config.toml
num_hidden_layers = 16
hidden_size = 384
num_attention_heads = 6
num_key_value_heads = 6
head_dim = 64
intermediate_size = 1024
vocab_size = 2255
hidden_act = "swiglu"
norm = "rmsnorm"
norm_place = "pre"
norm_eps = 1e-06
positions = "rope"
rope_theta = 10000.0
rope_fraction = 1.0
qk_norm = false
attn_scale = 0.125
bias = "none"
tie_word_embeddings = false
parallel_block = false
init = "normal"
init_std_qkv = 0.0401
init_std_o = 0.0401
init_std_up = 0.0401
init_std_down = 0.0
optimizer = "soap_variant"
learning_rate = 0.00442
beta1 = 0.95
beta2 = 0.99
weight_decay = 0.042
lr_head = 0.00715
max_grad_norm = 0.5
warmup_steps = 200
schedule = "wsd"
decay_fraction = 0.661
decay_shape = "linear"
final_lr_fraction = 0.05
batch_tokens = 262144
max_seq_len = 256
doc_mask = true
train_tokens = 1115000000
max_steps = 4254
dataset = "wikipedia_en"
Each number is 128 + 24 x the weight over its row's rms, rounded and kept within 0 to 255. Layers, rows and columns count from 0. Numbers have three digits each. The size before them is the row's rms in percent of the matrix's.

# k: layer 8 attention key, 384x384, rms 0.148, rows 294-319, columns 0-191
# q: layer 8 attention query, 384x384, rms 0.143, rows 295-319, columns 0-191
# v: layer 8 attention value, 384x384, rms 0.178, rows 256-266, columns 0-191
# o: layer 8 attention output (transposed), 384x384, rms 0.167, rows 256-265, columns 0-191
k294 081:121123064112142131128171169085136113148117134104170110122107122105134113132154127139160123115128131099127099127184132126137143149132093124152138127117219124108129126102105099107112083109115111120114141158135122135101134131098140127116098137129124127135116125154100135165137167080133163103152138117120144079113136137167125123147129145157137144097131104186133154145124107173124147106112118138103144098118139137099126151149103100113134139160140122149090159150095109124086135124099128122072144132093130181171132137115179134111120118164078147122137111132109121137112146142050165082
q295 097:076069126103142108105119176134177134112126144158131123135147134120114077169132115100155139115131195143098135158123131145116105113129137107125112143120096141110109126147118072146159116124076117119092096163160118135114100103130125104105122109159137129103154163149127158179115122200141166083137088115104077106142163133174130147147148087132093127110134139133158166135087123128139097104137116119137102148116129117144133130163141125136143117124085090129135114136131144123155139117147106158112152102146163123143167125098106130094145125156134121085112102105142148103142139134114074119
k295 102:120091168147137105132098112158126150124101098110114117122120116128104150134132167126113137116094140182115111134151123123125121139096087132170099106152093108188091098079071180119120124127141156133133150119136175127118152120120136122150175135157108122136097105152164092158130102147149169106117140145126129083119144125138146097110151092126142145105108133128154126135127120157152169134133113109114164140113121128103134103121143154152080074132153147118112141111124147120139096113143151143155107086184111141156142176108147157115120094117099141094151147105124145139076111113129152126
q296 093:161156144121126118107117110122180112104068109117127115111092113099155169169142136117120089159143116113088096118140049098128122085121099113136131094106128153074101111074152140162105155100135136104091143157160120129079109089105145127126153122108123123119094157166111139105111136142128111107120114093158158098150188140181134123139147106138154109103125135114104125105083107143142105126135138093171132136131133134145121099090127125129123134145114168094151170134130081132104127119143111135130064111156138158111138064133164142080124134136106122143130167120107115156115131128119117115
k296 094:138131088128096144141100128071150117102103110113128103167157150131135156149147162162094093127102126127123097108168096101153135146128139122189175134128120119169101116086086117116125146099163085131134185193134124113148099105109118134105123101156122180158117128123151124164108157103119128142162125108134135141112108163108113115141163112130136109102140147113087115157110173118092149163152123109097092102115119138088157151130102123177109108134156089151117155146106101076116097119143156116169102121073121132170124197154109148118108096149139118145124142122132084109121129149112077118
q297 097:138141134106117169113115128136132130128085131142128091124121095128148129134115124132137151172127116099129147111100137155135131160135155164113127134114145100120135146136131104092129117139130077129098055105121131119139166103083131121115157146104087121116108100158097137141149106111119149147097129173116122120118168163083141115099174117148103107120109122128144105147137142132091122120116169125115150084078095120101129150125133151081123120101112120132123148107155102139131148121142157151133117113160175158136139162120157196082107168162149101103127132112120144088056137138121098148
k297 102:123161118113136105109125124105136105169125138106153137166136147150120140167113147138113134123141156137130134114115159133129153093139129128141137120169151097170139143146148088100119142129148098111165063144123133134192120127091161142146146139109133141136102171122162138165103111152100123120092145139077172131147157139121105130084088132103118082113117147108097146109092117156168106162120123148074138151175153130105129151114090141157121103173110170159145096112131136095115150123126123131121168106095166092114090151098127130153131081119135146152143137133092127143101130129108133087
q298 093:134124147187095094124137108113141133138100137138146124145097106149106149130117120136082131136144102093184101130139163117123138154133140107139141133112149105181122182112100162196129119110108142121154108113131105096110140133124174117110165132117115095123136103148124125146158151127149144154153143163112131133078124119163150107137139096168103126155120125109139115127140123131108175150103136115138149126143147153128114151137131155136155088131128117143127109128147106155157116156096106092091160112100165112129185130165154117148138071100112145184169098108094098135162113152099118129
k298 085:149128135120146119132133115103125154117149127107145151134112176111144080089133121111114113115120119107072135111149101149122164096137120129115143111165179150145133165181129125118128138142151142097098145104111113133103141100090129156148110141098162073161134178109075128105143166125131091083119105167143127105142121155123117109096104113138157131142147128136088094134114105106110127115115151153103125169139153125130122116101150148127094150087129095147106130142107098148125161153133100102121118142145135165136138136135113141123159121114186124118111139129116163138149096160113093097
q299 098:142157179129102135117144152132156117141167134148155103141132161169083175094146108136155134121147125112166150132108163109148101126085118098156102152089120147140127128145145153112111117137159108101129153119150079093144088144146122114181154142090113120132131101125147086181115140091112088117134173146127121120112139135141137116111117155145117127131090130153093100105118140139129145184117160128118113098108114143105073113142131146123139108140118085079141150133107141123109130120161109144133176140123130135122145160140135100105100180107156113119138169126095113106131126112133100079
k299 100:139139119089152087122134088149133107125134095174139079147095155154110119145146112110105058114098097122130111153123093101119094124104140153122155144120160107182095128100131085156139121143147111107107115148130119089111099160124136134100124127171111160102115149138094135147148141135148166132147128084154118110113156154106099124151162083163150087143166154148118130123140130136067108095140124113124101146115165116130131127159170145144124080133131159114142162158123110153136115171113122123117143141138170177124099139136109146140114120147093167024148135151154148142088067154147122129
q300 099:119130130106115124148124126109125149147129136159107114114123155111137088116147129139103150174137122125097126076093145128071140094123117123159115145148091103147110104163086136151144143135120158087139112145202151109115113073107168136111127094184132179142118188120159100124123123105118068098128120087148081108125114135102107133091135106113130124140118126142100074153100127125131156176145121088130129123149106155116129103104119147169127069098116100133142180135125111135133062125138113125125125115089117149193144124153132099139089089139124102177100110102131137150123132134118152138
k300 108:138132109112157100132128136189087158143119095154130082095104111174097099125157092140154159129101093136158080112124116111094121099122128127125133140150108145119115126138159138129126133092093134157112119112153092112090081118135098085164132130131126142132151086156108129131116138113107139153088101052137130105117124100133100155175147100091104143123104100136123116161129133144120142126126111155135141125098157110140106135096160138121124089103112137126133128128177114112133107105132102129193131118119144083184116096116132085150143134151076142118144129164148146148121092113145143134
q301 107:076158133099136152099142093159140117115131159111142105123117149111118116098125143141125121127166151086114084163110132087117152162075106177108126157160187100131085149085146160109157164132115121132165112141156144136163065171148109130069134148100095123122143166138135147148169122154108099144137151119158130131143144118091141107120143114134131125125115133115119111116136076109074181143135168140101135118146139126089123151123148115145126124113113107092100129145139128122115188154150147120154132109125115136150153119142156146116107169138147134156121138163128103130092133121099136147
k301 107:101156130165143157175109116142112152139119097151137113103096162172134166110117068119153102132151126187161142112116141143163108107152132118147131078079138149176127152164091167132142121113161097118089106125153137129149132131122120152122121151093089137087111171122117124133153150104144133125131112148095135167132148106100105117110101160171111123114132168128116101116131135152122116148115129130133088151141134140153141177150139126095133070118136119126103128133129133110147140127140126127159143107119154127118127098149104138114149144127122135113172130120092041133113119146119123137
q302 105:134157125126152142116144100132098111122126128117134113139105132093075139123170122121177145153091154159151097102142144148168124149156098088152194119142147110151107083140111126136142142153095154125139157159112131138085105105135105081115088131142121152129108112129089159101102141120152142100121102133175139149143118163147129117119152114159129094134113135119125117135100098139103105147137115169138122172075137147117133093106122100136132133158099150145115132108109092124103109150110145094112139147134119105137162134145172149145121173096141109127114110094128177097124109146096134107
k302 100:100136143148145113122110127107156146157121134105114126165174138144142112119123129142152110143159135172158123156114098128126163134110122135121116123131109109111144109151079128159115152121124156141135156132117149083132131104097167122140142102088119157101128101106155139108084156131112141134131116132111134116097124150129165115111137135141140143097115096141144134112154152165154109107133159130126127124102135130110122155146163107066158126176146120121124130114119138167104158152152087156134142142117151168113114161108105117120103110098089117117174150148159086126140136134175118123
q303 105:153078178152105081157134087076117158143190136085156119083123145137152134168148131136159161164131121089164184146131107120157098134135099151086105175126119152111125118057149086125131102135145119154149131132138134127122134163164142119136158154096137134124113120161114181126109153129150109169108104165136168162095141112121142133123107114105142149141146112111150115078133113147121122129138125112116123140125116129098122082125078118109116088118158094131131114102136135089112169147106139110155125125110157096142151117128174127152129150128105130104153108141144106127122137125145078116
k303 117:127146128118134101103103133079097128134111105081129085099163136150092183131113121140124110143098115129164134126152120140105108070148151105175137099084118119170136143098133129139109119147150098156154139126170121120119142097123162106147144107180095128148132148126105142135103110169146138105122139069123174112094129114119124114134160107149133127098094170149126139141097123128105126122083117105088133151139131113148118125148108148104084115133125128106116144125120162116149145140112138145155153182121140111163132094165125119110116121112082151108124171150108122113109085168147080091
q304 113:129153083114080144123138136119115108116129139119106151114141099134083130075112084157183104124108116127113168128113158127128122120143156113176168148106129165135149097143173137085124104147153115101143106142160123096088071142119116117123111160166081175087114174185118095156171122138121160146128117140166127153101140148113140117146117123116168103113130121136143109100129129135102133105084145125140109122121112157120135107166177144133141102157119108128107116150147098067112179121174151157211179170161129081134139087144133126124129160121164128121125168113190100110135132158130091127
k304 108:175155144143161136117112120144149143169107137131134137101121126113114114159142126145113118136126124133152137126118140133144097127157173110131123139141139157100078100072126151157116097165117130151150105107162131110126148122120120105114141119109175148140112096124141113087147144072155121122109135123107136172109105114149110118137111190146129126116117130137154085142130111093134138151140127118129112074102067091136154094156127141105145144095122142107161147093166115141139124068115126119129110115121136171129160103103127121153132132109153160121146087120155113124144138108161145091
q305 110:112135150161131140118098169106165170184116120156147142087107107150128117150099121111138165111149156105104150110134131131134120121122100075151086103101152134144119134102117099115104104096108082122156159131090123132169133132168141144132137106133091118099089160131144169126102078164135132186074114149161154149139105092072093121137131135112098134110139155170107152179137149129110143133118127135104167150115119120172142103154126126141096161134108150094156098116134123098155144183092128107099185124146113135104149098120087146131118144150125152149179157134108129118127170102142144160
k305 115:139121136114150132170109157129145137136137134136113157111125108152137157094105121118111130168154106112124159143125134137141185133141137105133125135108124146083118127127130085122165150128133081149139110156136109121125133146089123168143157135180174130109135115146100149180077110129127103114110120131162105088127173101102114135098136139114128121113145090176146140136107138082170122127137109136098116136111157139129138118130121151159153112135132118089133127084104114111149131093138120174087184123105129098095175129079083106169138103141114108121130131109130104101072140080140098127
q306 112:069125088066118155113140134157182124156127142143088114137125125112094124120088165117118146115177099150112125122099111137134109144140107158091122127165100123101150150125141137159151144128094135105106110133165140146119120154155127133100135101146161115116141155142093135114106112178144091159157162138162103102132123141152161133115125138114116132106130109148114126126124081113154128102098129137084097148114111118149138103092111126166146174148108123097153125161094166155153142117144144096074151128141118103125169138136107123145148165177143122170096127124131118138178152153120129084
k306 117:173070160111137108117096109139146151159132142127134111155147131164122141072171162143138151083142175165100162138142103149127111111134096092088137093099164142126142124099114125101166108125171125103155148100139109119107138149131164122130125139147122146102130155197156117145115087100147107085111131168085115128118148112153121138121115171162113134095133114167096163129104111147127124157148101119185065115135093121136162139133126110117149162118107123096142126165118099133154125124123110119141117103116147148142115101137156151081094118120103169154099087095137116120168148114134122162
q307 115:100145127110069114114114123099142124106152113120112108112090149123122085124093093133115103118125122117120110102152146120154119147105114137119142167132151082143113125142149120129124084112090155126161139143143119106164106142192127139089152094167138128114129154127111148101133111124119128153143180113164088138150090143141125127119150109147095105110156121112082121136153139144102191114196102117132137161155085113107131163160140118130147125133107117092122107101116115191154130160104081156130079134134134163130114148155163184109137145136119128141178126092155185111138103111103129163
k307 116:117103117134121165101108089172147176103129120108124158121134135133149129119125097144115169125102118112145106143089102135136133123140164092108110137133104125134125110128102089131159129120110124150135185143094140154112133114137101124112114104120108081139144114115122165074130089151105141129097142175113099194171140100152111147134144112122102153175124156162110150099174102094148117129143143089143148113092092142163161151124102143090065105088131136129135073156143154116154139135165119103076165143114080133100135112172097165123145142165133085138104126142118155170110109121158137148
q308 116:137110128096104153098131116135096071114113146165157102099159111129133110135100101163093102129149160115103116145129110135144125161103125168105128105116127131097103105103186176103153177120162106125129149107151092112109138142144093080121139134121112104136106115104115130123112198136117092135114174133182154104102150175103147141158173133161135121127151147162122142149120121114132145133123126118115175164101139111140095102128108128082146111142146113153109128120129134107109170123120141084160113133118133123160135101139162126126117129148154123132106108170114093072140146160120111131
k308 117:164143151101100119142150146084134096072143158154123130153108122085128116109167118124138118129124106080117131105136124150156128106177111106092142150152111122103129056114121096109172121114130135138153122131072128109121121123128130140146142139179112139102132102156185142120120150114113109159160130136114117086102152125119108131127134138103152102076126122142112098157160134110174129148144133171104158131139160156129127099113152114124113096130120149138065141146112142137152117121089109097090102146117144135129096098110135124135164104155086134103083141133108153122136125150122114113
q309 112:137126142111122169079098139152148139114142142136134131125131092098155108141145123109139158103118133159110098130172170146136106145133111129124136121181179101115136137152128121111158111128109115136125103140126129093175167158133107156134127060149098143146105142079099128114124137137147110171093154113125110159119160085136121159103115111117085098093113132186115152125157136123114126136110086154120097152088171124130152089126116137156146100102108143154150120148133139152201094119140112133123127123125164155140129096117118133137127100127128133111108123163118130178105147098069124124
k309 114:143105109122116099106120124126147145116154118109136141117167065154117168124151138146172142111127166129118141110140136116162108069159099103096090119110157129101145099140136135137118143129136147133111140125163142118115117137108107143149102110113157113144131130055168186102144138134114144158088177149120103166108145140143149148144097153137072122126081140132102132091153104133146118141135116121180125083104112180097115104129135160084074138129084151107162148179128142109144117119108082105133137123144146182145099142165081120114139149168124139074122101105121109096107103101116149144
q310 109:143139095158187128140108146119151120119135092136103122119119143123140128135152136122077165105129088143125156164157105152124154102072124128113128115144124132119135107139154134174118059118141126124120136123087102123150146126078073103140146180125084134153078130130135108119152104142097138133159107116113079080096130117133124134158133145131159126105105102124117149128162140124174147149124124108125100147104146121124163140146136133097125128164105139107149123127081076161118135102177113131125108097063144172138109159110124138139143126116122132143140131100145127132098122142106077131
k310 115:128107167104138136150124158100165126138150158132122132122180116149116180133126135114132125096062140142151163102112136136126091091131124107147145109072143158147152121153130097153135133173085105153111150108143159141119103141146099104132178110099147073128178112167146156151161131121110101106097127140113146079124125143153086114124140127107126126113162152142107155128153145074105114136145128118191125101113091129130142154150113167150126139115122131135154102155072157151114121109158098138136131094130119146120115124136124153119142081136124112138149096137118173138145139145152156156
q311 110:154147138131106151132168121127074123150112127117144115084138136161151103131120089133127128162102128133098197126140090121121105120113118131082109151118130119119140139157122129126091139083115122102172147115100134149125120138160115152136078134139126158144134091119141142138099107136104098109128149138142127099101145090154143066115117163116137101093158117119120147070166116113114081098132172106142159114142135125116099123171135156124122125065135116188127101133147108161121152133150105095131109138097163145094115157150130110099084089138105126120096142173153091127126107073124123085
k311 114:124138144132092095143147088103129132129145078084135128157107089114150086074110134112127125108122128126199119150145085116115151096172134136122156151104136142100122109164198130114122093145125131137125144091105098117121090144126138161159097122165112125165119144098101081117108152101138111148153099102083183103110108125122072115109141123115126122109129129141133093061166120160137100092106132158095154153130121101107112110120128115135125114107140111138134107110116135133137127114100143127116116111142118149141158132110136119121126094134140130125140110140095146110110119112127136093
q312 115:115110122092146148123136132150128120103133101141135183131154087100073181107114078125142130145134124151148120122134096160131097146075132139146148143127119119163161091141151131125141077118163129124098162097170158123127157130171094172076122122124117136164152129132109095146174144122141117108095125104102093132114120152098132097131126133170110116135107166160106113089117135129126169138109131106091116099158132141133089122119157137127124134185136099115143116104135129159101135132154125072150146134134099130154113115125154139130166148148127146107135123127135102094133136154081104152
k312 114:148122115105087113130107145177099143118148110118108165115095112160129068151133116113148093107141143100117158099138076089096108102075126120121101130143159128126147107104093107100129106111132156148146161074144153102146089155177126142132112170141140154097141150129101136123140124158173148141101115096169146118156119138154155098183127107158156092113105159137118126105155136110139138122135147102133138157117129152147125110098143135120143145121124115138102127114112127132147120138124124138111108121142107127099164145149149117124169111109161106173135116114107138132171115164161109151
q313 119:105133155152080117125126118110106120130125153101107083118066133119144113171125098121135111161068090132143129138101151127145133137150128166111103152170134126134135103088122153183135152122115139147161137137068132128153125102140136104109110111142110135111124140095099092135105164107136124116146121153126100156083140101124101165104143139097191132185137134148137156132092190122151131172154158146095124123112136133117129099143143110085130077093114133188127112136136198103123140147128138154142111130096100144100114139143112154157128120098177119158157149143168132107081130128115125133
k313 127:139134104143120135145143120146104118133085150135101105135120151127133078113123128153110117143082100133186127150121171124131138142123158161140153154138115137126115107117124152139154140129131132110141120161105109093128117145109111147118131150162120142115112163127125083133091134163147157130098088109122128145096152127147117108097125110143131098115120166111121122135108096134146123128179147132156133102123110140125137126119138121129177046108111109144095148129144174122140103163109156132131119087128104155096154160118108174156111123128145127136077128115115134148074092110126158146
q314 110:154073138082168122108125100138114117102181125135164144143104179122159143131110173152098135119124158099083095136185131111120079203101126157121122112110115140196137125161156149140134110138150137136131090115114116138108158168135145193135152139160117131138091150136166105151123149181147118163120135155125135150155125205113144123138095142128087169156133129132119145068156144125142098151127115113142137094128082121086116121082150123097135135121141173158109130127163181119122122160130120118105115163109125088134146134094120128151162142098149123115152107125146132140150123135131123143
k314 119:106110125084168140129125103165092125125103125142088152124145138089119069154145108145135123145134117131095106117128142117120131167139139151126171144099087119136191109090136111109118098126120098150159146086083132109119155132131128122123113129075114134133166136134120149146098163143146136124095073120165151131110143153144125125117133127119148116153159152150107116168089141147110126135111156132155101156137080105163083117124112142083122129163143132096134158116135089108168143108109118115094117135122107168107145113134140169068119095145132109117130153150113119123127128149130117149
q315 107:146095120137136117147119170182169104138098096089151144155122096170120150147119149102123161196096103113086127137066146120136127146105149150141093095141131128153121127145137143115123150086124149100097108136136169143096134140092133142152127176121137102109107124127160139127100150158123108129139120141141120107101152153097084091128107111147143143118119139139155110126123141142125151133137147147133104134119108158102128109132113142108151136139121130108103118113092169128095135130173107062099110154154146120115106144159126148157128164114098095102144136107136092122105083125120137131
k315 114:137142093120121135113111114144135099138131128135104124141149146159160141132122136129138120139144115144128110072138092127121111190066098072137165161093157129166136114085151118175117142112149123162122178151124125107136138122126147121115107138117174112113129119132138098065122178137112177132148141113084148056116132134145115134145122116129134122079162128149126153125106100153127112172132106149140101164121125133115152139107153177074143166183113113127095133157099142090124123148170090157113128110128095164112087109130142131116157163129129107108191122136097115146111123157109125159
q316 115:099130160161179128146104121115144099110152139154061121111139119135109120101162147107124117116128140116142107103104118111120129148120112115141140177116112146162153117162135114156101162067105159150117154172132117174186081127105124176115140127087080119145139111157140109132120178149104110159090140157143117142132118118113164148122165126120126115142126162115147108137159115133145099120168112120134155141113150111144137120135137131107109107153093149117065152173134131137163138163119095175117118126102106100116082121170140154124143150164107156134117134132135100163139109165117139119
k316 122:146115152150097111106126072135145130119114139132080147099160119112116105151109113118115172124122165092143094149114125159142085098205138103143102116141119090125148091163109142151129163151118169136131126148158185116108132106137107126144152130118136153074133128140116137095112134124154078161130093188114113165164112158127189080135171094111131134148109156147116128127079135112120111129181129140188132090102126121132142150108120162134120142124123136097107137131114112073148088111101133122131104136129111073124122101139122139096127093187130132150116155145126143117147128150131138158
q317 107:095125129090117116139137134138154126150098111108153114124132149130117130082177128130128087103138121132156123098120140126122121128105197158182104099115176111149114170135140158176092121130156157112137145100145148140111179114109094127146140126126117119165129105135147108148120142151157096163130116152128123122123130165141117116136128116150116149155130099156090129143150093117076123163119150113085113132098121114126184153096138124144111127125145119135162189096082128138124119163144147124128116127141075148119094150115140138138091162103109169105098089135099157107151120162148178089
k317 115:159094089109163147154116101187136143122157117137118135182170076180178162126155128090160149107145113135105135157156119127129130132150133156129120155130137135147131172122101121110132141129127095101108116101091126126168126156107122149167151146111173100152141123128111105131175096097175142151159096121105116125128122103159130136139097131125116116130156148184096098118158139119121115121115114124140125137144084155138115094107094094138101137123129139138139109113103120164125135117149129139118100115147119175120079115147136153152122151076088114123134072110139125122132176158178129128
q318 107:130151125145136091115072127089115181145118119103078147078122137106080162148133135108190110153121168135076142117141118129183141132124135129116131076167098114193130101116081109154108141152146089111133125096121105130145094135175125119123121149107099137138144119125108186169093138091170117115118127105168145118131079101103129139126145132157186110117144111128131185115107123160111088167112113119099143125112153157120125169098119158098182138112101142135119138098171104120159139135117132102140124165105084122124092138149087145098161089120125131142120139138134119126104152140139147137
k318 116:114118145136067130155149121105135136115161126152165109128083125130118093111186134118170127137146128163137113138147146166155125110130131145144126103122123086103108165100126151138151172135096154154180107128134127119142105111085089110146106114142084091097123151107113124102131142177108126149122135178158098102177148083132077127145122096137096085108101140191102136115114142118165131179121132124141142158093096125136137162109115172131123153134096155109131146154087152130194115140130146136162106123140123115160116116147133171122156124120168110127141124169116127083131132108135137144
q319 118:133102147120140146135133153083129105113139050082104108131129120137146107136080135135166120149174103193159182131174053096129105143118081108141121096120168150111111092127153122144124128127129089147146114145076139133163127117171143132113102147169155129101113179098104172165104103175107139177089116149120157158107078080171150138137129103148129110157125104144147154103132200123118158105108097142145125118141135133150084127103104106116138121156139183145151140130095149099148142152163114140109141146148072133117135093122151140090093099100129127123135137150129117100104108099100111134
k319 128:125140119126121132140103183119050146117141104181148129112110180123119132168144143145170155131140111173123131151122083124174160099170150118106154134183123177136146100160138150082132128144126120151114127127131128123111116106164170109149127181144111103133125084121132121155133140156157125143122128096094139136115103136149116091132100114132159144131135094104126162116087116111109088098109110122119115113157165086140083089164109128128110104071106147137152119103123104106121117104174088126135110144123125094146112106160096091140124114128118165145138143137127132088085099111114090128
v256 094:136112116146088120131101086143137138112110106152138178121124155098116091114144119149100139147103132133184152131135072118123116105116174070156121144140145135134127126093135136145095073181113129141147112120161134114155104117135156087133142166099112137124142109073163160134154116164063101107108118108137118093126146151145124146106111103089113154163141136124144130131165098152137144179181118138149112112090133147190129119184144149095147145141097148099122097149131123138094128091124149121151137120108132146185115153095122100095139125114098132124103146136132091132160111168117148134
o256 106:125115130145125114115136138129124100122120184096139116111114108151141116185104130148155093116158122085086157145137101143130161117143099110152122144126105082139129136115113082115154148099162113108105120160132129106133124113116103116142140147153138136117109131165120139094153168109124113119132140119145115144109154151123120089132106130133167174145118139153089126133093126141090082082140111097127160115139115255129104132126114131141117130091101128116106146138157147114150097106144163123133091158134130110145142145154131172125143081127123113148117164135103134102132138106163091157
v257 095:115178122126151154150131183126123133145141171136156128148161159155142161122100131099118115141117122163113134151100181133115118109153111118155097157154076153106120117169163147093125127146165125146143146096131179137133105095137120121152123175186131109127108122110157106148148128141115101128136135138147122115151092172105105125087135188167095125147167115110140186095151145118090121136146090105126178155136111120132090072083121153152131107160109130115148122107139105113125154098147131131156118148133118125151131173112111120116134109102124161115135110121144098133167110129081128126
o257 110:153135138119061125132086113141125108132130170111115101135102113113147138119159146121087131143185142102107122124145135133128073117118157113145136098124142136107093122089117123152126154149126131094136109153119134145130094129125155130089126123120179158152179195164087157144160125114211101118135121128128129153112130124162135094106181090090130141084140148087146139129105088162144133131103126150131102129126130152138131105105125126128121084115098134081157114085119084111137133130118117122112129157151149125159111135160118167154096163129121128100131135118137129141137136153127128103
v258 085:121115146108116145136153155106149156154094135162113102106123104078149095150158113124115086151145134152138163170135089163110142108134107160180163124141116133136099169126102084141130125111136118133159082127114109136105127179168151134101145142136096119151142138123107142171100116122136083164123125084150132138101136112106112137126130166114161110139126094145106145143102116160036115107106123125103146127147136158102123129106146123145137116199095138116101144124119141134119145065146135128143135111110128089127133126118119150130138123106159113097117083094143101105080096110104115072
o258 097:155134140132108108127129129141091105122159103101098129132193097125105137123135111148092137170121111119132089074125151135184139143119147140173116173111133129158098106132155128115117161130116154118127143131118085122101085132131088141139130130124106162099179116151083113096159153113134126125162132120164133141141116137129105102104152125119086125154130147105142120113142088098155139168108151053108115107116112151106104164128135091143086113086113086113102155150123098114109076134150132134143178058107106137112144115150096127111152150129072172141120141137158122113127123101120122153
v259 092:110119121132097104064144160124145124121131170124143098130136100101156125150082118126137152116151135097111129129104130164095112111125153153109122122128081118128134142126131149140165107126077138214092121102083132121065137142133112179164135141135086104165093123144122156132118144120100167135149062093129140166157157106167115101153088139129078132164107122136101138112161170136128143076154128122161107176151130132097145162100133152078094135129139117141101134109142123159114117143175122142197112131123170145164124116146136117117091127095106135165167107118106149149137113166102120154
o259 103:122109065099132171173083125171142146116135102167118128156123117137089123127093140111151076122097152131156065112114166128161157135117201118105129112129092093161153110122146159144117178125153126084134107159082144111137134118108129114107164143107128129115166123088099137155133139154135103094073132183143174087145153112102123117143127120128148156128124122161116118121118099133121133100142155163087118145137131083163095104155155146132110115099135105091124120144132147117092168152075157094126155127134098164139157136148119146134105145128150127146104215153175146098089148103119137119
v260 102:082119187132164109151137122119094117106136085117135137136150080105115121145158115162161118119091121138133138135218131145142133173125156137127167106128148096136094136155150092135081098061141133137184144130132126165090149116128118084142085109123145138139127115121133128141133140158094090143111147096172129145129099123101142127130134138143132145124133101192163123135106091176130092108146137117074117134133126115114100154169147135134128112091100117090145167122163154155116151141121119146152135133130145114110129105105104103130144109130126118094106088142130172161134113133148091113
o260 107:153168123107121137142124114142129114115118156155102151150162158159149126158140140111126096150126141146123091117110117105100175143058151148136113172094135133133134142096101152133145099167090137149111129156054115112156095121132186129111138099117115161143147109152132153142130148116102118146130114130138148118113122128161071117129111116116146149098134143083111102157128144116125094133149091091160131139150095096148172127130138128148140118156107120170061146146118102153148101132100115150129112153073149084150118130147178139086156134165115126116160149085132151096134096134153158165
v261 096:106193129111111110139122129093137096155100123140162081109154140161137165151102146046108172131148132100082120167158130128124124121154135161114146147141141124113107158138168140099128203151173134113129126130139092118079148108118072094098137098128124144119147178112114114118091100137158151123102125108141103111111114157136136141185136136133100159117103160067170156156157116116148103127104123133099099135108129148140127145156092149123080127126134154117135142135111122110125114145123142130155102142155177112118133136119145098137125138156100126118118085174132122122112163166119077097
o261 107:141090169128133128088143126146155119149138139122115149164118153092095154118134094132139099077132127192117123112163094124113105170081128145158132163098121116120121112114108152139146076089098152131133140088151183105115138114122132143099124163123122121152138138096116124162144129149138091092107136147123139136125097115141135118082150083137120125183123097177138122098063158142100108165127136141104165125121163184120141127166126134126124138120145095111116130127121113167141118123105117134082102163166142131096121144116129132147097130128137093094155139135105135118152125129128169147
v262 098:110148177152143127147148057126150160128147136147122106112053120117119112149132159094115123116121172153123104116078145141094127147094135132170148124121134084134138159110114156127141195127144102147116133143131124122140162126128124133153075114169123132081147139112099140099141126162132129117101138129126157108138086100131120125124124186158116142172145167173142149104148111144135099144134122102139152133161157161145099118139145129130136127144136117134160159170138157134121160105099086132127088159115095122181138142130125132128091115120088149153148165140172093128146137146134074117
o262 103:147131126140127104128121130162122118131141131143158183146176151139135092137121086147145118160129123156104137157149109121117111115141118084142148146128132115123125133132178119151142136135138102119130107186131168154171133089170121123107133121095109101165134108137148137139133164119126102098157111159137117165139133137090168122102123142102124112155135177099115082097082129092111160119088109170119183116143109134132128099142117146130131074097114181149108128110122127103143130163116091113111145128126166114111148154162164098120114148128135127125101154116130199157145146128109118174
v263 088:080123111141116087142117159087110099148133152144149115139111132122073136101134101109154133114114128157169114095128149124129107124132142145167093099131160115133131140120118130134183130154141091159168119148145089115090139088131123159110138109106121143127122141167148103147152185134130131114176123110123137153117095126154079158130115129086173095089084122124122112157107143114131165104101123100105149118126118093131120154159132139135111133116142142133147124072093116094091127129088147122171097156142160116167117070145172155123127120122115127125134105131114125104130122153151138150
o263 102:165131123110129116103114093163169172128090168119144123171152123174142129093107116119085164126086117127142099151142139136135139103096127104118144159115125122085139169153122108140107115129111133113103123081140128101112166144142130122105191164120123126137122117086139143157146069148116151112126111167101104140126110158144140106121105147130099090147159126125129135158164088101090167146181152131189127105112154178110162197150122139160117133123069091095109104165122089175162120095139133118112097127130152120119104135120144106116133160138136115152096130137145109168173152155149180092
v264 093:174148098139107099119141083116145163135143111132119160141157145138110124140084135149122115118129123117102075125104132092107134122123125116128096160146129112115109110145193102115078112138120146127106113119101148169143136123129103112168096129111109110121100140100119132133125132123075128173113128106134090149131116146160086147155106107108094099095146139104148111103131141149159110133123101166089175095095104122189151150141142148125098130138117095109114143101140124121136081131149144134122105165122123093141100102092173163154103159155145113161138143138113108104147139152072127096
o264 103:137123150117117150140157151097141131148145089095103117132091098104139134159108118128142107169096144113106159158114152126097061134098165133093132134125095165101144139135075198142144192123102117154117161204139112131071167090135116142127111116126156089141106107149174144155169098114169122156136182140075146124132101110161123107085099142166106132087117139142086143139144138122121105070102151150119129143135145124140149102178116109116094115107124141129157156113119127152122148136067135122102111123123129147147134114101120147102121163146118121106133127153123117140126127131173156127
v265 084:137120121151181128153092128137156116131096171090137085120116121147133154105107137097168148134064099084128113101146112128128099120134179140162151150083120096121145148118129116106140102135121173118117185129149138151098130125109195137129151140106154159116140109169111138134118119139117126192141147104098166151120108208128128090125163149107144115109159104095088134109142134129079105136094147135155129105147138119148132111101116144141130129122177119142148124130142137097120160111120134151138141092151131130098145163108112199144183122131134184076089142122137109149118161149093188113
o265 093:137153065163128131117130093121119103127149134121134122128115109139094098111181147096080101151107111106128169118139175146112137150127148180091123103139131098151109119149108135135148084106149096145122125120115119156148096155101109119131127119126142084110128183136153098140145110136144142104143097126125106097081163154121108112137118132108146121093157149141130119104126144093101155153140113181120110124132150171079088131120123137116123104106114139145136142090128073146135100128149091120174138148128122109160105132164138117104169125118133122144161137183119094083134139160089103135
v266 091:127124121116153157166132110126123126093155105099140110136160124108102119130125151139126176142128090146097119134116106103150151124135145148132144139131109139131115120140156123142133113140110126128110180119162122152110089150119160156154128112093150138142124154158128097134130108154076129135098174175134100133150109129097133080150104087117127129135160138125134117088167087135152160121164142123158160152139095117125125110102092133185138128177139123127137173131104191101056126099109122117102138142148147132141112158112156145150133155140148114088123151175143130142133120122130123136